{"head_dim": 32, "intermediate_size": 256, "norm_place": "out", "positions": "rope", "rope_fraction": 1.0, "qk_norm": true, "parallel_block": false, "init_std_o": 0.0126, "init_std_up": 0.0502, "learning_rate": 0.00836, "beta2": 0.99, "lr_head": 0.00855, "decay_fraction": 1.0, "batch_tokens": 65536, "train_tokens": 144300000}
Each number is 128 + 32 x the weight over its row's rms, rounded and kept within 0 to 255. Layers, rows and columns count from 0. The size above them is the row's rms in percent of the matrix's.

# layer 5 attention query, 128x128, rms 0.181, rows 0-63, columns 96-127
size [ 86  63  80  82  79  91 105  88  85 127 107  94 101  98  95 100  82  89  77  73  84  81  78  99  80  76  72  91  80  90  91 101  92  97  82  97  89 104  90 104  99  98  85  90  93 109  96  92 104  91  97  79  87  77  96  96  99  88  85  95  92 109  95  96]
[[ 58 170 147 119 138 183 171  71 112 111 125 131 125 124 174 129 133  94 136 149 122  98 130 114 116  86 113 151 112  92 141 125]
 [ 72 120 164 131 119 161 155 111 107 175 114 117 113 105 165 118 133 154 140 154 112  47 107 124 123 140  68 153 102  98 142 100]
 [204  94 125 115  90 110 137 231 111 155 118 132 154 185  87 140 145 167 164 164  87  92 131 130 112 144  61 149  84  84 112  68]
 [ 60 136 142 126 119 169 130  91 153 146  83 129  78 124 152 134 145 155 149 101 123 114 163 120 169  79 120 140 101 142 164 139]
 [112 177 126 126 163 149 143 103  97 178 186 115 141 137 167 153 103 128  71 130  92  70  86 128 111 154 113 145  79  92 149  94]
 [ 78 102 101 118 123 187 114  92 142 165  83 165 135  82 143 143 127 127 116 154 163 159 104  61  97 110  75 125 114 139 182 130]
 [159 144 174 162 116 135 139 151 165 120  96 165 162 153  69 111 133 100 210  51 139 199 203 151 166 133 105 128 171 100 127 174]
 [163  82 147 138 108  92 161 129 109 130 176 133 126 121 130 133 125 143 105 188 121 100 148 109 119  94 149 137 121  81 145  64]
 [176  76 122 163 129 136 119 158 116 185 191 107 159  98 115 127 124 112 113 118 221 195 119 181 144 150 107 128 156 135 124  94]
 [117 186 164 133 129 146 100 127 172 124  87 130 107 159 131 117 134 101 183  77 143 222 172 180 171 102 145  86 147 113 144 173]
 [168 101 163 144 104 138 122 123 188 123 126 141 116 173  59 129 128 154 182  95 131 184 189 163 156 152 114 110 125 112 177 165]
 [130 156 141 107 106 171 169  79 180 102 142  98  72  95 123 135 122 133 150 141 120 137 158  91 112  99 181 103 131 131  54 169]
 [ 89  86  60 141  37 136 182 189  95 121 130 140 144  87 115 103 155 158 125  95 109  57 116 112 111 198 126 109 111 187 124 103]
 [ 34 130 129 124 157 152 106 200 197 128  82 144  82 152 125 128 146 190  95 100  67 127  97 107  90 126  93 103 125 113 130 153]
 [164 113 118 129 130  87 117 134 145 151  73 168 138 132 154 119 164  97 128 129  66 160 156 150 145 131  83 164 137  74 152 142]
 [ 94 129 126 142 100 170 141 108 123 179 186 168 156 103 103 125 131 203 139  59 152 146 122 126 115  73 113 153 102 198 116 116]
 [126 131 155  62 106 103 134  62 108 100 159 152  84 116 180 144 112 137 115 212 105 151 147  87  76  94 192 116 118 104 123  98]
 [ 79 120 107 127 136 174 124 125 155 128 103 146 113  87 172 112 139 173  97 134  97 151 144 132  99  85 119 146 107 102 130  73]
 [114 168 152  90 178 137 148 113 141 143  73 141 133 129  83 146  89  83 100 153 117 114 177 113 159 121 182 120 129 117 174 148]
 [110 121  91 106 136 174  91 183 147 110 105 192 129 149 119 108 141 132 124  92 109 208 158 131 181 132 132 116 177 171 126 125]
 [ 48 159 130 126 123 166 119 103 119  99  98 155 150 128 117 105 110 141 162  91 134 122 159 109 196  78  93 148 177 140  96 108]
 [155 137 147 115  96 149  88 143 145 135 112 165  40 165 166 134 127 159 137 133 140 172 130 158 142 154 159 162 172 134 131 161]
 [147 108 143 113 126 138 186  81  93  97 138 114 162 163 150 187 137 121  90 178 175  97 123  73 100 121 115 159  88  65 103 111]
 [128 165 160 137 100  89 113 115 173  79 126 125 109 104 216 122 170 119 180 129 134  41 189 112 102 154  93  78  27 112 162 148]
 [142 106 110 155 122 111 111 127 164 173 139 155 123 111  99 120 108 141 150  74 109 143 144 168 139  92 172 110 173 198  87 144]
 [105 135  93  87  94 169 187  95 105  78 112 107 152 116 153 198 187 149 169 143 181  71 168 137 139  79  70 168 139 125  88 120]
 [184  65 142 116 109 117 149 123 100 156 185  79 178 136  74 111  89 129 100 171 154 129  98 106  83 197 142 132  90  86 135 146]
 [111 127 124 148 126 190 147 130 165 106  53 174 171 179  77 112 229  92  90 118 151 159 131  92  69 120 157 126 103 164 114 185]
 [145 113 107 171 123 141 133 100 133 158 157 112 130 185 138  95 110 148 168 126  77  69 188 173 148 200  94  86 115 118 149  88]
 [155 129 143 150 114 117 166 151  85  48 158 130 147  97 113 166 163 110 122  84 143 147 117  70 131 157  66 101 163 121  69 108]
 [130 111 132 119 159 162 111 136 162 113 130 130 172 199 152 108 169 119 119 153 145  69 107  99 123 144 218 107 108 138 132 117]
 [ 71 150 181 145 137 109 130 110 117 126 140 101 156 158 157 197 110  96 147 147 120 188 154 155  82 165 177 109 154 137  78 146]
 [101 127 181 128 218 198 132 131 150 106  83 122 126 155 148  97 113 142 131 126 144 171 159 132 161 140 139 108 197 127 158 148]
 [132 140 144  95 114 133 171 122  96  67 141 118 141  96 171 193 167 120 142 136 150 130 105 136  78 128 143 138 105 102  97  99]
 [110 130 121 148 145 130  95  90 159 187 130 115 118 202  94 105  93 159 105  87 130 130 109 115 185 187 110 103 122 114 148 182]
 [125 134 137 151  85  98 168 108  88 133 165 112 113 159 189  99 134 116  80 119 162 115  87 149 110 102 196 113 124 128 184 100]
 [143 112 114 109 171 131 142 123  79 118 100 114  96  99 131 128  96  83 111 151 128 121  62 108 148 128 167 107 116 147 147 125]
 [ 99 177  49 110 125 139 159 101  50 103 159 138  98 108  73 125 132  88 147  97 149 138 194 102 105 175 118 155 129  62 119 119]
 [157  69  71 138 139  92 105 152  61 137 127 162 121 104 123  84 187 106 149  62  96  93 158 134 111 137 138 156 123 125 109  92]
 [102  98 170 165 160 122 134 103 122 148 142  88  74 184 120 147 110  67 133 112 106 106  82 137 164 136 102  94 113  91  90 187]
 [ 89 161 109 154 181 118 161 118 105 132  91 122 170 104  70 122 159  53  76  66 148 148 136 101 105 117 169 108 156 153 102  68]
 [105 141 105  94 131 121 184 116 140 111 166  86  87 115  85 131 100 139 126 136 127 125 173 152 153 130  62 152 161 147 127 122]
 [ 92 168 143 159  46 107 134 174 204  81 133 144 107  75 119 152 123  90 162 100 108  96 178 170 136 109 108 102 130 118 120 137]
 [126 128 118  98 102  74 139  77 172 118 200 157 134 127  92 156 171 151 136  97  93  71  82 122 150 164 129 140 123  83 101 110]
 [176 116  99 149  95 123 128 136 113 118 159  95  87 196 114  90  93 194 133 112 126 134 104 162 138 122 150 137 172 141 112 160]
 [106 165  73 123 184  83 138 158 142 107 119  79 170  75  79  91  96 101 154 117  53  98 185 171 186 150 138 112 149  97 154 113]
 [102 199 118 128 156 159 164 193 110 160 137 125  77  97  57 163  63 168 136 155 164 178 159 133 168 124 138  80 117 157 126 101]
 [149 166 126 151 159 140 128 112 153 159 147 115 115 130 102 149 125 183 168  78  86 133 124 138 164 128  32 132 166 179  99 153]
 [134 130 147  79 117 144 117 163 118  88 131 149 105  83 162 145 153 151 153 188 139 171 135 121  88 112 165 105 147 112 131  93]
 [107 121 107 164 143  91 106 103 137 150  75 100 133 119 121 106  97 144 132 103 158 127 138  98 123 126  93 105  54  95 180 123]
 [ 93 120 128 121  84 196  99 127 137 118 133 125 129 128  89 136 129  97 117 144 125 170 156 131  92 145 135 102 173 144 106 146]
 [111 140 105 153 179  86  91 122  94 184 126  87 110 127  96 146  91 149 102  69  84  86 113 147 170 176 112 112  98 140 133 204]
 [122 135  81 177 163 134 102 160 127 203 103  80 109 175 152 128 111 108  93 101 100 117 137 139 147 115  98  75 134 120 145 135]
 [103 113 141 155  98 146 151 137 118 101 162 168 145 128 152  94  79  95 167 156 173 128 175 123 110 104  88 150 150 118 183  97]
 [118 138 129 118 186 119 146 111 121 154 135 122  57 128 186  64 104  65 165 144 106  96 143 165 190  66 101 184 112  95 125 127]
 [143 115 170 167 157 125  83 144 162 116 157 157  85 149 112 126 165 130 124 103 131 190 141 137 148 193 141  99 108 118 115 103]
 [102 125 135 160 197  79  80 128 210 142 125  68 110  96 133 130 116 101 118 177 154 143 147 151 139 114 140 111 123 155 135 129]
 [179 131  53 142 156 143 137 160  70 114 158 140 182 158  95 162 150 136 143 143 165 168 116 125  79 183  76 136 162 135 121 149]
 [128 121 133 130 184 132 127 141 155 129 113 172 147 135 167 127 102 125 134 158 120 180 162 141 160 166 184 106 141 107 146 177]
 [143 123  87 157 142 112 154 150  74 121 185  76 148 105  48 177 115 151  93 123 165 143 106 136 175 191 179 148 154 159  72 110]
 [166 155 140 134 181 157 168 107 124  89 198 140 121 127 134 119 116 102  90 141 142  96 150 102 102 129 126 113 126 151 167 172]
 [109  99 199 102 167 149  90  98 184 132 120 112 119 154 124 114 141 110 131 114  65  89 168 158 146  75 106 160 101 131 178 158]
 [134 157 171 101 120 114 147  80 175 148 121 136 138 156 103 120 138 131 126 140 109 183 128 159 143 151 106  81 180 114 106 114]
 [ 74 142 136 146  78 135  56  97 185 137  98 194 147 103 141  74 120  64 135  64 142 148 122 101 147 141 175  97 169 123 164 198]]
# layer 5 attention key, 128x128, rms 0.164, rows 0-63, columns 96-127
size [ 88  90  88  85  76 117  87  87 124  91  75 111 108 101 104  99  91  89  95  69 103  78  90 101  94  77 106  88  80 116 105 105 100  79  86 109  93 100  72  99  72  97  98  81  93 108 110 101 107 112 133  87  78  86 109  91  75  98  63 101  94  91 100 109]
[[114 167 161 151 101 146 124 140 139 126  65 186  99 205 113 124 163 176 145 111 153 136 147 164 130 153  88 158 120 181 137 149]
 [143 142 112 125 126  99 163 143  61 153  31 200 144 117  90 139 174 148 151 105 128 148 102 156 112  97 126  96 128 102  59 155]
 [131  86  87 168 115 153 161 135  96 153 105 137 111 122 173 109 151 156 228 122 140  89 145  96  89  97  40  99 130  75  67 115]
 [ 99 128 106 125 164 127 103 218 119 132 179 105  92 110 163 159 132 163  87 173  79  92 139 128  93 117  63 125  70 126 183  86]
 [105 134 168 108 113 103 135 105 122 217  67  84 120 189 140 159 152 212 157 176 100 100 135 107 118  96  68 105 111 125  99 117]
 [143 115 123 149 226 136  91 112 148 114 170 104 112 178 100  81  92 149  94 147 132  76 135 161 133 145 150 126 114 106 124 173]
 [ 54 144 120 151  96 146 186 138 143 134 111 134 130 138 160 183  95 137 108 136 109  93  65 151  91 153 115 114 147 133  98  94]
 [ 97 137  80 162  86 176 122 129 100 137 104 110 145 148 139 165 173 121  82 110 112 138 163  68 109 115  88 160 115  67 122 141]
 [130 160  89 128 149 146  80 113  99 119 196  89  85 131 133 130 101  76 145 145 111 172 162  85 139 147 196  76 165 164 148 121]
 [147  94 119 164  79  56 139 148 133  87  50 151 132  99 112 108 144 169 194 166 102 129 161  96 103 150 104  81 105 133  81  99]
 [123 155  83  94 182 135 210 132 128 110  88 152  91  91  99  64 135  99 129 103 159  53 122  94  85  63 109 126 163 106 104 173]
 [153  96 141 133 100 134  89 152 195 117 111 173 118 164 143  87  96 102  99 166 129 141 111 104 118 157 153 111 131  94 193 161]
 [106 165 166  93 152 103 128  86 144 161 155 142 185 139 171 111 115 112 113 138 141 148 162  73 111 101 112 195 144 101 164 142]
 [146  74 132  71 127 135 116  76  26 158 112 141 164 131 138 154 119 189 177 124 136 107 166 170 186 143 137 130 134 124 179 170]
 [104 162 166 106 118 200 137 127 122  76 183  85 141  94 111 131  80 152  62 164 148  63 110  47  82 157 150 139 109 135 127 184]
 [ 93 136 108 120 122  64 167 176 158 162 127 130 142 161 115 176 120 103 121 172 129 131 179 144 135 138 113 113 177  95 131  80]
 [ 56 182 147 140 159 122 160  74 149 124 173  94 169  83 146  90 116  85  93 132 167 121 120 107 134  94 131 148  50 100  81 141]
 [ 85 165 136 128 119 138 171 105 155 157 107 124 146 124 110 145 165 129 140 133 149  66 159 135  84 118  84 138  81  78 173 166]
 [108 151 105 155 111 159 166 190 119  79 117 122 101 120 145  65 156 177  97 137 128 189 146 158 107 164  85 176 136 141 159  63]
 [135 112  99 146 127 119 107 111 169  82 187 111 121 100 121 106  50  98 171 161  99 105 104 112 160 168 200 111 161 149 148 105]
 [164 105 142 129 132 128 105 166 135 141 183 101 157 126 148 158 128 109  91 126 111  73  60 142  95 113  93 145  70 114 112 145]
 [146 115 156 141 202 148 134 107 172 128 156 144 123  76  82 116 113 122 159  78  91 103  48 140 185 165 174  87 157 176 175 125]
 [149 143 149 124  86 155 122 131  98 151  63 153 127 102  99 129 205 164 120 102 104  93 141 106 109 153  68 154 122  74  99 118]
 [144  94 133 160 160 111 170  95 133 152 173 131 191  69  69 105  58  98  74 156 139 143 112 116 137 147 132 173 213 141  88  54]
 [115 119 128 109 153 115  73 142 131  65 153 130 107 152  98  75 133 105 147 162  69 153 111 134 145 147 164  74 170 122 148 133]
 [152 139 101 127  60  88 116 175 124 176 115 144 155 161 181 134 141 185  95 147 126  88 128 116 105 120 123 184  77  39 117 123]
 [ 99 202 123 170 101 139 211 101 112 170  77 139 160 148 161 114 214 101 106 110 198 148 161 109 124  88  67 167 123  93 102 160]
 [104 142 128 127  26  62 133 144 175 122 119 112 121 125 165 154 145 136 125 134  75 129 143 109 143 130 142 131 154  62 117  82]
 [157 102 118  70 201 159  44 128  84 132  92 149  70 115 108 112  72 149 146 123  63  96  93  88 177 106 110  96 183 171 138 137]
 [ 90  87  99  79 154  99  77 175 175  90 111 126 130  95 118 111  93 134 109 139  99 160 109 135  62 185 132 127  93  90 150 173]
 [137 146  80 132 108 146 160 113  49 149  63 157 151 114 136 147 182 149 141  92 141  93 152 115  82 149  79  86 144 175 120 150]
 [164 137 168 128 114 143 144 102 135 170 180 173 166 125 153 119 165 138 135 168 146 127 127 119 131 139 131 144 103 165 127 159]
 [136 138 132 118  51 115 100  96 121 128 191 162 177 109 174  87 115 139 121 113 156  98 123  96 118 135 180 122 112 141 132 141]
 [128 153 139 166 179 154 117 123 126 148 122 129 147 149 127 128 128 121 148  59 150 142 120 211 152 137  97 119 154 157 146 115]
 [104 190 101  81 110 132 129 113  99 142 118 121  65 113 175 145 120 150 120 192 121  76 188 116 111 102 156 181  63  73 126 103]
 [137 182 170  92 111 114 137 126  81 129  96 168 100 104 119 145  79 114 147 144  48  91 101 160  88 158  89  61 147 108 139  57]
 [120 153 121 129 152 194 171  83 125 160 134 174 129 139 177 151 129 172 126 138 105 104 113 208 116 101 135 144  83 101 164 136]
 [130 193 134 107  62 114 100  83 103  72 160  95 124 153 112 105 103 201 166 110  97 110 144 111 114 145 178  74 108 142  84  56]
 [129  93 106  95  88 108 116 178 131 136 107  83 158 148 126 148 136 119 101 129 106 134 163  79 142 127  68 122 113 144 127 110]
 [132 138 162 125 143 150 125 117 119 119  93 106 124  79 143 161 138 165 150 151 158 107 121 211 153 138 100 134 128 154  75  82]
 [ 79 137 162 157 155  80 126 117 104 120 100  73 126 169 110  94  94 121  79 118 149 157  94 120 108 140  76 133  91 102 143 113]
 [124 132 183 118 124 156 119 119 153 169 132 144  79 166  39  98  97 154 173 138 142 196 234 174 122 157 150 139 129 120 175  95]
 [189  80  88 166 137 104 109 145  88 120 180 102  84 106  66  85  88  91 171 131 127 179 107 148 161 134 103 155 165 173  99 144]
 [127 125 157 172 152 102 154 107 130 143  96  83 193  76 120 157 142 190 153 113 126 110 157 124 140 101  92 183  86 138 108 138]
 [116  79  91  94 160 120 189  90 104 151 133 137 167 101 131 147 110 102 107 184 162 130 117  97 148 158  95 132 103 134 157 169]
 [139 122 158  73 118 159 137  88 109 102  99  84 172 136 160 161 149 128  69 174 142 171 111  90 158 121 121 178 125 173 126  98]
 [136 149 130 102 117  92 142 110 128 155 109 148 105 110 113 153 154 112  76 191 145 156 173 178 112  98 116  97 157  95 121   8]
 [102  95 129  82 120 118 168  49  92 104 107 119 117  96 124 140  84  88 203 200 103 152 160 129 154 117  86 103  96 118  95  74]
 [109 143 138 146 145 255 114  96 138 102 198  85 144 152  94  86 159 133  95 125 118 104 113 143  93 142 148  98 155 135 142 110]
 [ 61 221 174 111 148 195 113 102  85  74 110 136 127 185 116 179 136 167 117 109 144 126 185 151 104  89 141 126  97 151 140 118]
 [132 153 171 158 147 185 116 135  69 129  64 161 118 149 100 158 159 156 118 111 112 117 104 175 109 136  61  69 151 121  81 101]
 [109 145 139 105  64 222 122 142 124 185 124 130  70  93 147 126 175 114  97 189 131 104 149 105  84  49 145 109  84  97 146 138]
 [137 169 128  93 142 109 123 127  65 186  97 175 126  38 166 132  59 146 192 166 123 102 110  78 196 114 114 165 150  92 113 109]
 [177 136 100 177 101  82 131 170 114 124 157 140 154 142  62 158 123 107 132 115 130 137 123 196 159 154  81 115 170 129 132 112]
 [152 135  53 166 150  78 176 190 103 128  90 130 142  64  91 105 153  66 139 124 105 118 109 154 129 101  74 126 143 115 143 122]
 [135 144 141 145 137  86 103 106 128  69 215 116 158 157  98 153 108  69 159 142 134 127 160  95 121 133 191 116 101 161 154 117]
 [165  88 125 120 125 148 109 129 174  81 175 145  77  90 146 101 122 125 142 136 138 174  73 135 111 130 144 126 153 101 122 111]
 [120 137 171 143 140 205 148 103 102 120 114  64  99 219 168 102 140 136  46  70 139  92 157 161  96 136 113 119 117 128 150 124]
 [142 135 137 120 102 109 117  86  92  76  70 159 138  93 106  85 151 112 106 119 127 114  76 150 148 143 175 115 199 104 116 117]
 [ 82 135 121 145 109  84 124  95 120 108 164 114 127 130 160 130 153 120  39 159 156 188 122  54 138 160 169 173  90  92 141 147]
 [ 93 181 137 136 117 153 138 122  96 147 113 158 101 121 125 128  70  82 156 134 127 189 123 131 138 113  89 102 160 139 139 114]
 [122  65 144 128  54 146 101 125 135 112 136  68 122  94 136 175 114 117 162 122 151 127 113 109  81 136 113  88 152 176 110 131]
 [122 122 170 123 135  83 104 134 178 183 133 117 121 100 118 139 152 152  84 145 172 120 132 113 141 156  98 123 166 142 157 158]
 [145  86 163 109 101 115 107 183  76  91  74 144  95 116 156  80 167 157 183 165  86  95  60 137 123 143 107  93  71 102  99  81]]
# layer 5 attention value, 128x128, rms 0.183, rows 0-35, columns 96-127
size [111 103 101 108 110 111 111 114  97 111 116 114 107 106 106  98 110 114 110 113 107 118 108  96  96  98 124 108 115 117 122 115  93  92 102  99]
[[145 111 178 116 110  83 122 131 160 139  85 157  72 106 101 150  96 167 193 122  93 166 136 135  80  42 146 133 190 126 111  98]
 [159  86 135 158 124 148 171 129 155 160 131 139 184 132 102 108 110 134  80 176 134 110 135 110 152 127  78 116 131 163 130 103]
 [118 141 129  83 128 126 149 114 149 128 111 101 143 215 130 149  43 105 170  94  87 136 108 140 145 171 145 158 163 101 143 131]
 [128 113  96 103 145 137 142 140  54 108 112 128  93  84 171 154  91 157  64 117 124 122  88 105 148 161 165 123 136 134 162 154]
 [132 191 130 105  90 119 144 146 134  88 194 106  63 168 169 105 129 152 130 136 103 154 111 102 136 124  57 122 105 136  95 127]
 [158 140 128  66 147 177 103 129 152 144 104 117 139 103 124 174 200 137  93 179 109 179 137 107 120 118 134 137 130 130  99  81]
 [133 131 120 138 150 127 102 162 167 151 139  93  47 131 120 125 197 177 103 151 170 125 152 140 114 148 139 110  73 162  83 123]
 [116  88 122 131  94 127 148 154 146 146 152 156 143 175 131 126  96 181 137 108  95  79 149 133 173 193 141  96 118 139 205 160]
 [153 119  75  79 139 143 206 113 106  98 142 140 117 108 114 146 145 102 216 133 112  83  86 109  96 167 154  89 110 105 171 148]
 [113 153  71 120 142 136 187 134 132  95 116  80 139 145 204 178  91 141 162  71  87 116 122  96 104 125 126 182 111 127 160 135]
 [109  98 152 166 180 107 136 117 124  85 134 112 183 122  74 102 116 141 123 112 145 149 176 113  96 114 115 106  85 146 112 124]
 [171 132  91 157 154 189  91 140  69 139 144 192 146 141 145 177 125 117 122  79 156 174 158 192 132 160 129  81  95 123 166 127]
 [124 150 111 165 142 123  83 104 101 183 154 108 122 129 183 100  81  64  51 125 208 112 124 129  93  95 126 115 137 108 162 151]
 [171 131 134 177 154 111 160 117  91  88 161 173 223  93  87 171 185  77  72 134 108 129 100 125 170 142 145 123 113 112 187  99]
 [174 131 158 116 138 125 127 134 157  96 110  82 104  93 105 149 158  80 126 182 189  91 157 135 139 154 101 134 129 123  89 136]
 [142  99  99 119  98 103 123 122 133 190 133  97 153 130 109 160 112 150 124 110  83 122 114  70 122 153 163 132 123 151 153 127]
 [163 115 136 139  94 185 152 124 101 103 110 148  84  95 130 164 144 129 191 112 176  78 141 132  84 151 108 124  99 138 137 204]
 [133 120 141  88 144 112 151 149 118 181 118 120 128 124 125 193 172 138 137 110 127 157 187 119 136 121 137 135 106 144 193 114]
 [158 121 106 135 178 140 114 174 129 113 150  99 162 120 142  98  81  82 132 153 131  70 105 162 122 110 153  71 128  47 140 157]
 [123 177  87 109 134 177 157 132 155  87 153 126 167  95 171 143 148 136 132  82  58 156  78 103 148 166 139 130 139 128 181  86]
 [146 103 160 142 115 137 125 168 112  91 154  86 113 138  80  34 109 111 101 164 186 142 148 149 127 139 163 136 114 139 118 128]
 [ 76 107 108 116 129 142 140  81 134 126 109 159 148 208 176 103 157 128 156 137 121  85 137 190  90 129 114 166 122 124 155 189]
 [125 122 113 129 108 116 165  45 122 121 147 103 174  88  79 101  68 134  88 123 126 116 115 141 140 110  92 136 125 119  95 128]
 [142  83 183 127 107 126 134 146 176 136 160 120 130 114  96  98 133 156 146 166 140 114 127 164 134 143 145  97 106 145 119 138]
 [115 144 138 123 116 103 144 134 148 154 137 112 164 149 210 190 133 153 164  43 156  64 162 161 112 161 117  98 126 143 130  89]
 [106 160  85 113 101 154  77 100 104 156 142 120 152 121 115  98  83 180 145  93 162 183 161 127 104 153 106 111 125 115 159 148]
 [114 183 102 126 158 129 150  61 113 162 140 136 194 145 120 155 120  96 190 108  91 145 124 163 108 150  96 153 171 129 171 139]
 [ 79 119 134 129  91 120 181  86  94 127 141 125 176 161  83 124  86 104  54 100 149 137 151 148 100 154 152 108 127  65 137  87]
 [130 137  98  89 109 161 163  72  58 109  55 196 209 131  93 107 149 126 126 132 119 143 163 157 139 145 110 102 113 119 169  95]
 [186 112  97  92  94 116 126 108 107  81 110 151 120 107 152 120 144  67 197 144 155  97  48 120 167 132 153 112 137  60 114 138]
 [180  78  89 130 126 131  96 118 130 117 132 124  31 141 119 131 120 201 191 148 154 135 191 148 151 122 121 122 135  90 100 113]
 [138  75 155 160 100 126 142 115 118  88 127 145 147 124  65 152 109 109 140 140 167 123 139 106 175 113 169 125 177  99  95 102]
 [172 132 123  97 117  57 159 103  97 122 166 143 126 189 163 146 103 145 163 151  94 129 100 178 131  76 170 178 163 167 132 170]
 [126  86 134  65 132 130 181 145 136  95  88 157  82 123 128 115 115 100 122 133 164 132 118 151 159 112 138  82 127  70  91 168]
 [129 224  88  84 143 134  92 108 104 163 153 172 108  63 162  71 161 160 133  60  92 107  99  95  90  89 156 177 105  90  93 103]
 [ 66 139 207 107 107  96 122 120 157 115 101 163 164  73 119 101 172 131 153 106 110 117  92 134 125 129  96 144 133 127 146  82]]
# layer 5 attention output (transposed), 128x128, rms 0.166, rows 0-35, columns 96-127
size [120 106 108 112 127 110 120 106 108 114 119 132 117 113 113 104 104 124 114 120 109 118 111 112 102 100 132 113 110 124 114 119  87  88  93  95]
[[177 130 140  96  92 104  99 171 180 138  88 101  86  88 119 102  88 127 144 158 106  68 174 173 117  97 124  98 160 129 164  98]
 [110 142 114 130 132 144 158 132 152 153  59 105 137  48 126 103 105 115  83 126 114  41 114  97 185 102 106 169 120  95  92  96]
 [131 121 147 117 126 164 116 160 130  99 142 139 115 183 164 199  89  76  93 107  57 165 110 151 116 134 118 131 142  91 164  91]
 [126 160 103 114  78 196 100  97 120 107  72 181 159 113 170 109 130  98 114 137 123  80 122 121 113 138 174 155 198 160 167 183]
 [ 99 170 188  89  94 124 162  67 146 102 119 105  96 115 150 144 109 134 125 132 150 153 141  98 113 126 147 147 108 113 119  82]
 [104 166 143 100 170 169 109 114 150  99 128 150 137 112  95 176 158 149 108 170 135 103 108  90 148 120 109 129 107 172 128 150]
 [ 93 137  72  83  97 170 114 156 166 158 129 106 135 198 144 158 166 179 124 116 147 143 187 109 131 123  99 136 108 150 113  72]
 [104 136 117 163 144  53  94 133 113  97 154 127 144 140 100 124  90 124  84 106 111 140 162 165 110 202 137 141  79  99 146 161]
 [146 126 100  84 122 108 111  63 115 125 129 136 169 136 147 125 107  98 139  99 130 142  80 118 108 152  94 153 119 142 170 109]
 [128 108 152 119 126 112  67 101 125 131 183 139 103 152 166  72 137 138 138 186  87  45 146  43 122 110 122 125 115 133 142 160]
 [112 105 119 112 115 128 133  93 135 146 157 130 144 136  87  98  75 153 138  92 182  59 193 114  78 140 125 165  88 111 140  96]
 [ 91 127 107 153 106 151  99 121  52 132 122 133 107 113 120  87 138 126 146  53 159 171 182 137 128 122  97  93 141 104 183 126]
 [124 162 114 162 149 144  83 175 143 143 142 141 108 143 151  76 122 123 117 180 170  81 136  99 111  91 119 104 124  76 104 107]
 [142 117 123 157 134 122 132 109 146 127 158 135 181 140  90 131 146  68 147 146 143 141 104  75 125 181 164 128 117 140 106 116]
 [134 137 151  98  82 190 122 135 127 112 102 183  90 233 167 123 188 131 170 168 109 102 127 130 169 147 142 120 104  90 169 136]
 [142 144 168 107 158  85 181 167 117 149 172 144 134  86  75 135 163  74 102 156 149 134 205  38 101 162 153 101 146 126 169 113]
 [164 111 122 135 155 112 101  85 140 141 170 146 153  63 130 116 126 104 129  83 177  82 145 165 149 126 111 139 119 145 134 239]
 [184 112 149 112 143 105 140 147 159 177 147 115 128  60 153  85 150 144 122 134 153 115 177 140 122  99 158 144 120 127 134 136]
 [141 135 111 129 146 131 122 140  74 117  93  91  78 152 164 126  93  83 130 145 144  99 121 153 117 122 189 102 142 119 138 147]
 [101 182 134 194 104 119 145 117  99  91 165 130 182 132 149 143 130 113 119 115 129 140  66  49 104 141 234 137 134 127 117 135]
 [152 110 111  98 107 149 176 121 143 188 195 121  96 213 143  60 113 113 102 162 130 166 123 140 139 115  90 124 110 123 126 114]
 [ 88 144 132 138 138 115  76 110 114 106 125 138 146 127 154 126 184 151 174  95  79  94  78 213 105 157 115 112 157 111 135 112]
 [111 128  85 108  95  80 143  75 137 159 184 111 142 143 126  67 111 128  91 133 163  66 156 124 126 118 115 133 108 145 135 150]
 [108 145 163  80 164 134 128 138 113  94 138 120 103 134 107 150  89 143 150 139 148 170 124 166 142 143 144 111  92 148  90 131]
 [112 121 196 149 119  59 152 114 143 123  94 136 122 109  86 188 116 155 145  74 141  63 184 147  76 146 132 135 143 139 108 194]
 [104 149 136 108 106 128 132 100 128 124  89 157 103  85 145 123  79 176  88  93 173  97 115 106 105 126 114  78 113 170 158  96]
 [163 151 133 148 149 142 145 141 152 101 137 132 142  93 164  86 136 114 166 139 136 142 121 172  81 138 103  89 126 132 131 148]
 [ 95 177 114 129 123 129  95 100 149 109 160 120 214 168  82 139  89  98  73 110 153 102 133 130  53 134 156 169 174  40 170  48]
 [133 141  82 134  83 156 133  90 158 152  84 170 125 152  72 105 146 110 128 135 164 193 126 149 128 137  84  99 119 119 145 148]
 [162 123 103  76  69  95 119 141  92  69 112 156  68  66 162 102 136  86 166 163 121 169  60 130 105 110 130 126 123  80 115 144]
 [163 144 134 161 105 132 135 161 125 135  78 136 125  86 116 161  86 170 146  85 141 126 198 152 143 121 121 157 102  86 124 110]
 [124  96 132 126 127 130 129 174 121  85 200 107 178 120  66 125  95  74 120 133 168 120 140 132 199 169 120 125 168 114  99 107]
 [126 112 171 142 137 176 140 111 148 192 106 139 109 144 121 137 113 114 137 180 141 155 111  67 105 105 147 111  99  69 184 174]
 [173 150 136 117 104 140 125 108 197 196 125 155  80 127 150 114  77 119 156  74 116 185 142 199 166 103 114 104 122  86 114 107]
 [125 130 112 119 115 134 183 137 138  97 123 189  95 115 100 133 104 120 133 129  64 124  72 130  99 168 127 111  86 109 176  83]
 [117 148  68 108 193 128 144 150 198  79  77 178 148 106 134 144 133 140 141 129  88 124 142  97 195 183 107 172 154  73 137 108]]